Part of a small language model's weights.
Architecture: rotary positions, no biases in attention or MLP.
Training: 80M tokens, 4988 steps.
Each number is 200 + 20 x the weight over its row's rms, rounded and kept within 0 to 999. Layers, rows and columns count from 0. The size before them is the row's rms in percent of the matrix's.

# layer 7 MLP down, 64x192, rms 0.232, rows 0-63, columns 0-63
108,200,155,213,198,225,175,151,212,193,219,207,228,187,185,214,229,232,188,218,197,194,247,224,180,215,189,190,213,202,189,192,214,180,206,234,229,220,182,203,193,221,184,208,234,219,197,249,161,248,196,200,211,186,199,179,200,217,216,194,225,182,190,215,226
111,210,218,209,190,191,208,142,154,203,153,191,231,190,183,195,194,178,194,222,175,162,221,184,226,192,206,193,185,235,212,205,199,190,215,199,219,212,218,229,223,206,179,179,238,211,213,204,211,230,200,219,201,193,202,192,197,185,167,181,209,203,180,218,199
095,213,211,192,200,220,202,204,212,203,205,203,176,185,183,212,157,170,162,195,196,211,192,202,212,194,173,202,176,229,191,192,218,174,173,170,231,198,218,204,198,189,197,197,228,179,214,231,219,169,224,223,217,180,194,202,171,160,217,186,209,210,167,194,193
099,201,219,178,226,176,226,171,201,189,220,230,205,196,221,177,185,207,211,246,168,187,228,198,201,201,218,193,212,217,190,185,203,194,182,211,189,207,246,217,229,222,184,173,184,183,182,202,175,198,192,208,211,219,216,166,232,192,217,202,216,192,190,216,193
107,198,208,178,189,256,241,194,215,214,187,216,212,187,187,191,195,230,186,174,191,224,190,204,215,201,154,153,218,199,183,235,238,173,227,174,223,182,213,174,195,191,176,185,196,222,203,203,198,198,166,206,185,202,230,222,192,171,190,169,176,174,212,223,188
103,194,215,214,203,199,203,168,226,244,219,183,184,225,195,207,196,199,195,168,202,190,216,180,237,183,220,184,232,241,204,201,205,193,202,194,186,188,217,221,193,198,190,174,231,197,185,220,201,219,160,190,237,181,193,194,200,191,191,202,205,195,207,188,212
105,191,197,192,196,195,195,207,210,203,210,195,212,198,207,187,199,182,204,201,208,172,200,202,185,231,204,234,198,192,197,221,189,223,210,213,216,193,180,202,219,237,195,188,138,188,216,211,187,169,202,213,177,204,201,203,211,177,220,222,203,179,195,197,200
093,202,197,200,195,193,180,199,162,176,218,202,225,206,192,199,238,204,191,197,207,220,173,220,229,182,192,203,190,197,210,197,174,171,204,173,201,208,222,207,164,190,168,195,180,179,230,202,224,197,184,209,177,188,192,213,188,217,184,227,206,209,191,188,202
104,217,202,199,244,185,233,183,217,224,194,204,162,196,178,195,181,196,187,207,204,219,176,221,210,190,204,216,187,219,218,206,165,224,193,213,234,209,163,192,190,240,194,205,216,178,231,197,212,235,251,210,223,192,211,196,235,201,156,218,199,190,212,191,214
093,213,202,190,211,200,202,193,205,202,198,185,216,198,187,188,187,166,210,175,205,274,213,189,198,229,175,184,231,178,210,254,213,242,184,158,204,189,190,186,205,189,164,240,206,194,197,182,204,198,171,186,206,198,196,218,198,168,174,203,195,182,202,180,179
107,208,187,202,203,210,194,233,218,173,210,149,209,174,197,196,199,162,163,166,212,194,195,200,151,209,211,220,203,158,199,207,230,214,214,174,212,191,200,244,203,179,214,224,200,231,225,183,227,202,228,219,249,224,231,199,207,189,212,174,184,211,208,187,217
089,193,183,215,237,185,167,196,196,195,207,210,181,195,171,184,188,215,187,211,194,166,177,190,208,210,175,217,184,219,202,222,236,192,208,228,205,198,218,200,176,225,172,203,215,228,179,207,207,249,199,157,224,179,211,190,229,230,190,175,189,222,181,209,166
100,206,177,163,233,209,190,198,223,208,217,213,180,232,178,230,206,194,202,173,192,240,188,212,204,202,206,171,208,220,234,238,201,211,200,200,181,212,203,218,197,216,180,174,198,180,208,211,210,196,194,183,205,214,215,198,192,204,190,197,195,202,219,182,177
099,224,178,196,204,181,226,229,207,178,180,226,216,219,175,198,212,173,184,161,214,197,239,210,204,226,233,198,196,179,229,177,222,249,203,176,204,207,188,233,203,218,150,174,215,190,203,206,191,190,182,174,211,196,208,180,242,184,204,206,234,211,197,190,199
098,167,196,203,198,200,199,182,206,222,206,206,179,167,177,182,198,174,175,238,247,208,193,216,187,230,210,190,210,193,231,226,210,181,206,194,218,224,194,197,200,204,167,196,173,190,199,146,227,203,206,182,171,196,215,169,189,208,199,187,194,176,190,190,204
104,181,193,177,212,206,208,223,202,183,203,208,240,206,205,187,196,249,236,214,179,181,190,190,191,174,180,178,225,172,212,198,191,266,181,164,167,201,208,189,220,188,180,222,180,148,199,190,189,176,196,229,210,218,207,222,184,204,205,235,176,152,204,226,208
094,187,195,215,220,169,189,184,205,208,189,195,216,182,196,188,197,163,194,193,227,203,221,248,189,229,170,232,172,194,194,244,191,170,154,208,212,191,203,213,189,208,196,182,180,179,218,205,214,228,209,187,210,188,190,230,196,205,228,182,189,161,216,209,171
109,169,221,206,204,185,159,187,151,170,214,218,214,201,166,188,222,185,220,202,191,190,201,198,195,201,212,229,138,197,187,209,179,186,221,209,242,198,211,224,221,163,169,212,250,203,185,208,256,234,181,192,237,167,185,202,199,201,219,183,187,199,157,181,151
092,216,204,192,225,209,209,169,209,178,203,207,175,232,208,179,194,204,180,210,210,172,230,205,187,209,184,200,202,192,146,202,184,186,195,165,193,200,182,204,234,213,207,229,218,236,210,179,195,181,214,189,177,221,175,216,173,183,197,164,183,180,182,198,194
095,212,169,202,182,202,183,212,187,205,197,221,207,212,206,181,216,211,187,159,189,204,202,221,191,177,218,191,178,205,224,186,210,211,172,229,215,166,180,185,204,164,201,260,192,179,208,217,185,200,229,196,211,189,207,174,208,167,161,222,170,210,209,214,208
100,218,181,172,203,191,202,236,192,224,212,168,189,181,201,195,163,158,205,195,185,206,188,199,190,222,212,215,208,197,194,226,217,194,186,183,175,201,224,173,204,214,188,189,196,154,164,221,189,199,183,197,190,215,174,207,200,220,192,226,171,214,184,187,190
093,173,182,179,216,207,182,197,184,210,199,198,168,168,176,225,207,193,186,199,197,177,207,201,173,177,196,201,178,248,188,202,197,208,191,207,184,213,165,200,220,193,183,209,166,216,167,226,194,187,181,162,227,220,222,203,197,207,178,211,158,227,173,195,198
115,216,177,214,215,211,191,203,207,197,193,234,210,207,199,194,209,209,158,185,198,186,218,223,182,167,231,224,211,204,171,180,225,208,231,197,191,202,190,182,207,194,204,227,234,222,184,196,156,168,230,168,176,221,190,213,198,216,208,176,220,232,190,178,206
102,187,203,200,190,205,203,221,211,237,188,204,202,205,212,193,173,176,197,193,190,204,230,198,207,211,221,203,196,172,187,174,176,168,195,168,207,178,199,190,195,199,193,163,204,201,224,192,201,210,232,167,197,193,218,245,215,191,208,209,202,198,225,180,179
098,202,185,163,209,192,208,230,233,194,192,208,217,174,234,199,182,207,178,174,213,191,184,206,202,208,218,200,273,207,189,198,192,193,178,201,206,222,208,170,168,207,201,223,188,212,184,190,191,221,193,194,154,223,201,249,201,207,156,230,155,188,202,147,192
109,203,167,234,176,210,186,216,222,217,207,203,205,177,194,186,178,180,218,197,194,190,221,183,219,241,220,180,207,211,204,222,221,236,194,209,217,213,215,186,197,162,219,200,227,192,191,235,198,202,195,209,222,188,231,191,230,232,198,205,209,175,207,203,175
090,182,239,171,183,192,166,199,218,182,178,185,224,192,254,213,221,211,195,203,201,228,196,181,192,184,190,201,232,228,193,197,208,180,135,237,185,183,181,167,221,179,230,194,198,198,217,211,189,175,212,221,188,184,167,225,184,197,188,219,196,234,213,207,172
102,184,202,192,218,207,180,208,201,202,196,174,212,176,168,194,185,217,214,159,205,210,192,205,187,190,201,223,197,187,209,182,164,189,206,198,200,208,215,202,202,205,212,242,176,210,213,234,202,237,196,207,192,206,197,174,199,205,208,246,194,185,205,203,213
093,174,197,182,183,167,203,192,184,176,203,196,210,184,222,203,216,212,221,214,191,229,206,204,151,231,230,211,178,189,161,171,206,233,231,205,165,224,200,205,201,180,165,206,238,191,211,190,204,187,172,215,221,193,244,196,225,215,216,186,160,174,208,199,185
088,202,199,189,206,226,186,203,243,184,160,158,217,203,210,215,211,167,193,189,220,207,215,227,182,227,201,237,200,177,191,244,200,191,178,191,198,227,195,202,187,182,212,197,176,182,177,195,167,212,222,204,210,215,229,192,212,183,196,190,212,187,179,217,201
095,200,216,192,194,212,206,190,195,215,197,227,185,193,211,169,186,198,180,193,217,210,238,210,199,218,197,202,215,198,204,185,193,205,191,218,207,235,208,198,243,188,191,185,187,189,203,215,188,193,227,217,187,196,206,266,187,234,223,199,237,183,201,222,230
092,200,214,224,187,194,214,209,208,196,184,201,177,223,228,180,215,216,199,170,207,185,201,271,221,200,215,191,195,197,188,179,185,204,188,214,217,180,182,231,198,213,198,196,218,200,204,203,178,219,173,220,210,220,172,211,218,200,205,179,217,201,220,184,206
098,183,194,186,211,192,187,217,195,221,198,161,240,190,197,200,194,202,204,176,203,164,216,163,185,195,215,188,223,227,194,219,205,226,191,226,219,185,190,214,191,214,193,233,233,192,178,229,179,203,214,210,182,180,204,205,163,196,218,172,204,226,187,184,226
104,211,178,157,183,206,190,203,212,233,220,194,206,201,197,174,226,182,216,210,223,201,177,209,165,225,217,197,217,193,181,183,182,218,191,189,184,197,193,197,203,205,152,182,195,224,235,220,180,195,203,211,195,229,187,213,190,166,186,200,240,185,187,155,219
095,190,184,207,218,194,240,216,235,193,192,178,193,192,185,205,245,192,181,174,178,211,187,202,211,182,179,225,194,185,162,221,208,202,216,205,210,188,240,179,176,194,213,216,212,212,206,200,202,203,198,213,210,166,160,223,248,226,212,195,194,246,177,199,178
103,178,186,176,178,206,221,215,195,210,200,200,189,232,218,172,225,206,212,223,185,228,190,207,202,174,201,204,224,205,167,174,199,201,197,250,207,202,218,240,208,181,209,187,219,224,178,215,215,211,212,144,193,201,215,181,181,175,212,184,208,186,245,181,205
098,192,170,195,226,210,196,220,195,184,241,242,213,209,198,185,187,208,207,179,254,247,150,197,233,207,213,165,216,177,207,204,233,194,197,191,181,199,203,164,207,192,191,192,201,178,186,219,199,206,202,214,181,245,198,208,208,198,188,210,177,202,171,226,179
126,190,186,192,211,177,189,167,231,230,248,177,202,169,159,189,228,191,186,217,218,215,185,164,234,226,204,170,192,194,190,242,199,222,147,204,193,166,253,191,211,203,186,190,203,190,207,181,200,215,219,200,213,182,207,158,185,246,187,187,191,225,198,188,200
101,200,211,162,228,205,202,169,196,224,200,162,214,207,208,238,193,207,183,236,192,164,199,199,209,225,178,212,223,214,244,190,194,196,160,215,193,193,198,201,156,227,214,193,193,196,177,186,209,174,233,209,199,250,213,192,200,194,181,157,188,183,196,236,194
090,172,224,196,229,187,199,188,197,175,201,204,181,226,166,196,200,205,231,197,185,198,195,177,214,176,166,203,203,192,241,189,198,213,213,195,171,181,207,205,203,168,237,195,205,180,196,216,195,196,174,204,204,187,224,173,237,188,218,187,204,216,160,194,209
097,210,188,185,191,209,195,238,213,191,195,198,195,200,189,202,164,187,202,219,191,192,198,207,196,193,219,217,171,208,208,242,221,229,217,226,203,190,187,175,203,149,187,206,138,198,215,188,181,183,198,200,186,224,204,172,212,218,224,173,174,199,211,209,220
103,223,194,244,242,196,187,207,185,207,245,181,225,158,218,186,186,202,185,197,218,217,191,210,184,222,222,204,211,220,231,188,184,236,217,201,212,223,184,198,222,209,201,189,148,190,249,198,182,234,222,205,246,259,231,216,217,212,214,189,179,223,204,193,163
099,236,170,216,244,233,184,205,215,183,200,211,192,215,218,175,224,230,197,209,172,192,239,203,179,200,225,213,223,210,209,233,198,229,221,205,201,192,219,202,213,181,200,214,202,177,146,258,222,185,201,222,192,185,204,189,218,207,190,203,185,222,185,178,175
097,204,219,192,203,254,216,197,214,208,203,191,177,221,210,192,218,198,238,186,205,230,200,238,174,214,175,196,201,203,184,190,204,191,177,154,217,179,244,218,183,225,188,243,170,189,207,233,186,181,198,229,156,225,160,203,195,211,198,200,220,205,218,204,204
085,225,210,197,222,216,193,189,191,241,182,164,176,232,226,191,184,178,221,194,200,172,235,166,205,215,185,169,210,232,182,198,194,175,233,202,195,184,206,209,209,224,187,182,156,229,224,214,190,175,178,200,179,204,187,250,232,231,228,171,228,189,194,228,206
094,246,195,222,208,157,204,208,226,196,207,205,227,170,215,184,220,163,203,197,209,179,186,212,191,202,206,226,222,206,222,230,226,195,181,211,183,202,213,223,209,196,165,183,208,211,182,199,204,164,222,206,235,198,187,187,193,226,206,166,185,219,192,207,205
106,172,159,181,164,163,207,203,179,181,220,231,220,182,174,189,168,191,215,219,199,192,210,205,211,201,202,227,235,187,194,212,208,219,218,206,189,200,204,236,210,187,261,204,207,193,184,230,236,173,252,185,185,182,190,192,204,189,171,227,204,210,205,194,196
102,190,182,195,203,215,189,223,192,182,205,198,194,182,192,203,199,215,189,130,223,159,236,225,199,204,198,179,226,196,218,211,183,185,187,220,181,235,190,196,217,191,176,253,175,226,253,217,186,168,219,201,184,215,158,246,206,221,152,189,211,227,188,221,179
088,207,155,214,203,201,221,191,208,160,211,215,154,237,202,210,213,182,186,236,203,176,215,221,196,213,204,228,181,176,232,209,201,186,215,206,207,207,223,183,203,190,158,231,219,172,219,197,191,216,218,196,238,202,216,218,206,181,222,188,174,228,194,242,239
094,226,215,193,189,197,212,218,241,197,220,212,194,190,204,201,193,190,170,193,178,217,231,163,195,205,216,200,202,212,181,217,166,169,208,225,171,218,187,199,227,207,210,191,197,205,188,157,165,209,219,188,214,222,243,198,195,213,219,221,153,200,202,196,182
101,185,207,216,208,206,213,226,189,236,188,215,190,167,190,174,212,182,164,224,197,200,218,198,179,196,173,182,176,183,201,195,202,208,179,243,177,188,239,186,215,209,165,229,193,158,204,198,220,205,175,185,169,165,185,174,184,270,226,184,203,192,207,224,231
109,244,222,211,199,186,171,185,200,183,200,223,193,183,212,215,179,201,201,237,240,193,218,202,223,194,254,205,168,242,198,209,190,197,186,190,175,174,194,213,211,155,207,211,210,219,204,173,219,214,219,240,197,174,205,191,196,209,204,216,225,195,206,216,198
100,187,222,178,208,198,168,172,201,221,211,222,214,239,215,204,201,198,205,174,175,192,197,207,207,235,192,217,193,196,148,180,191,194,181,196,151,194,197,212,200,193,197,187,199,207,185,219,185,196,207,234,178,207,190,201,168,191,209,201,189,172,221,170,206
122,196,214,223,215,188,187,193,194,193,179,201,187,186,167,136,215,190,222,222,223,181,220,207,211,194,191,153,195,216,172,192,205,211,174,214,192,244,207,202,216,221,215,235,194,200,203,237,186,184,201,207,178,184,239,216,219,177,221,196,215,161,207,195,211
111,193,194,212,220,241,209,181,208,210,209,221,197,188,197,205,204,225,210,206,182,219,233,192,226,230,186,234,205,220,207,214,233,169,197,215,222,171,234,214,205,189,228,185,206,205,241,232,187,193,199,191,181,180,191,196,205,173,185,213,223,208,166,193,155
102,147,199,197,226,202,179,212,198,230,178,197,180,182,206,229,223,216,218,223,201,165,194,179,222,183,172,203,172,189,207,211,210,195,186,189,181,209,225,189,210,199,230,174,224,205,214,225,196,197,178,209,207,164,205,193,215,201,180,210,223,236,199,220,179
101,257,181,210,156,176,211,219,168,190,193,194,179,207,261,184,207,209,183,220,204,217,196,199,223,164,178,205,188,203,206,219,262,176,144,186,195,219,213,229,204,211,202,197,188,203,203,194,224,212,211,184,199,196,195,179,180,195,212,203,218,206,238,207,226
088,189,178,169,189,233,160,216,205,199,222,196,200,204,136,200,163,176,204,214,222,197,167,208,203,188,219,184,192,204,190,213,205,202,184,230,213,197,198,198,193,202,223,224,179,172,206,195,155,206,205,219,232,175,193,180,227,211,185,235,189,208,174,193,184
107,170,194,233,205,206,240,184,196,219,191,244,233,208,188,210,226,187,193,187,212,221,186,165,234,200,217,208,199,217,193,179,176,204,204,189,192,241,162,183,234,224,208,158,227,180,174,211,181,207,203,197,205,195,202,194,245,214,204,205,209,217,187,178,165
085,221,209,186,198,172,188,180,199,187,227,165,210,206,160,210,211,194,227,195,204,191,172,199,219,223,174,183,199,219,198,209,201,168,185,181,204,206,221,217,199,226,205,166,212,196,227,227,194,171,177,220,229,195,201,228,196,190,177,177,231,216,222,234,218
089,192,201,192,236,179,169,214,173,182,200,199,187,191,200,224,212,215,214,191,193,232,206,177,206,193,208,207,196,197,187,211,218,191,215,218,210,237,207,193,198,200,188,216,192,189,218,193,167,214,200,196,238,192,168,237,196,207,147,198,211,205,189,187,187
096,224,178,213,224,185,188,194,204,186,183,179,234,173,204,191,208,215,203,203,172,202,182,196,207,229,208,203,226,189,174,155,182,192,167,198,198,219,161,219,182,256,186,183,194,176,167,199,195,189,171,150,189,230,204,189,231,189,198,191,225,216,190,197,203
106,219,194,205,187,198,231,208,183,194,162,200,193,167,191,189,214,213,219,199,168,229,198,198,159,212,225,211,210,229,202,215,180,184,165,196,184,192,210,232,195,198,200,186,221,172,193,190,188,206,180,192,176,228,166,218,183,206,200,211,192,176,189,197,190
100,208,213,197,171,222,187,203,231,225,187,174,191,208,220,195,190,211,206,200,192,197,204,188,175,177,204,169,215,189,206,213,215,202,212,184,192,181,204,169,228,200,216,205,196,214,206,188,230,220,200,173,199,212,201,187,172,242,218,195,221,205,209,196,220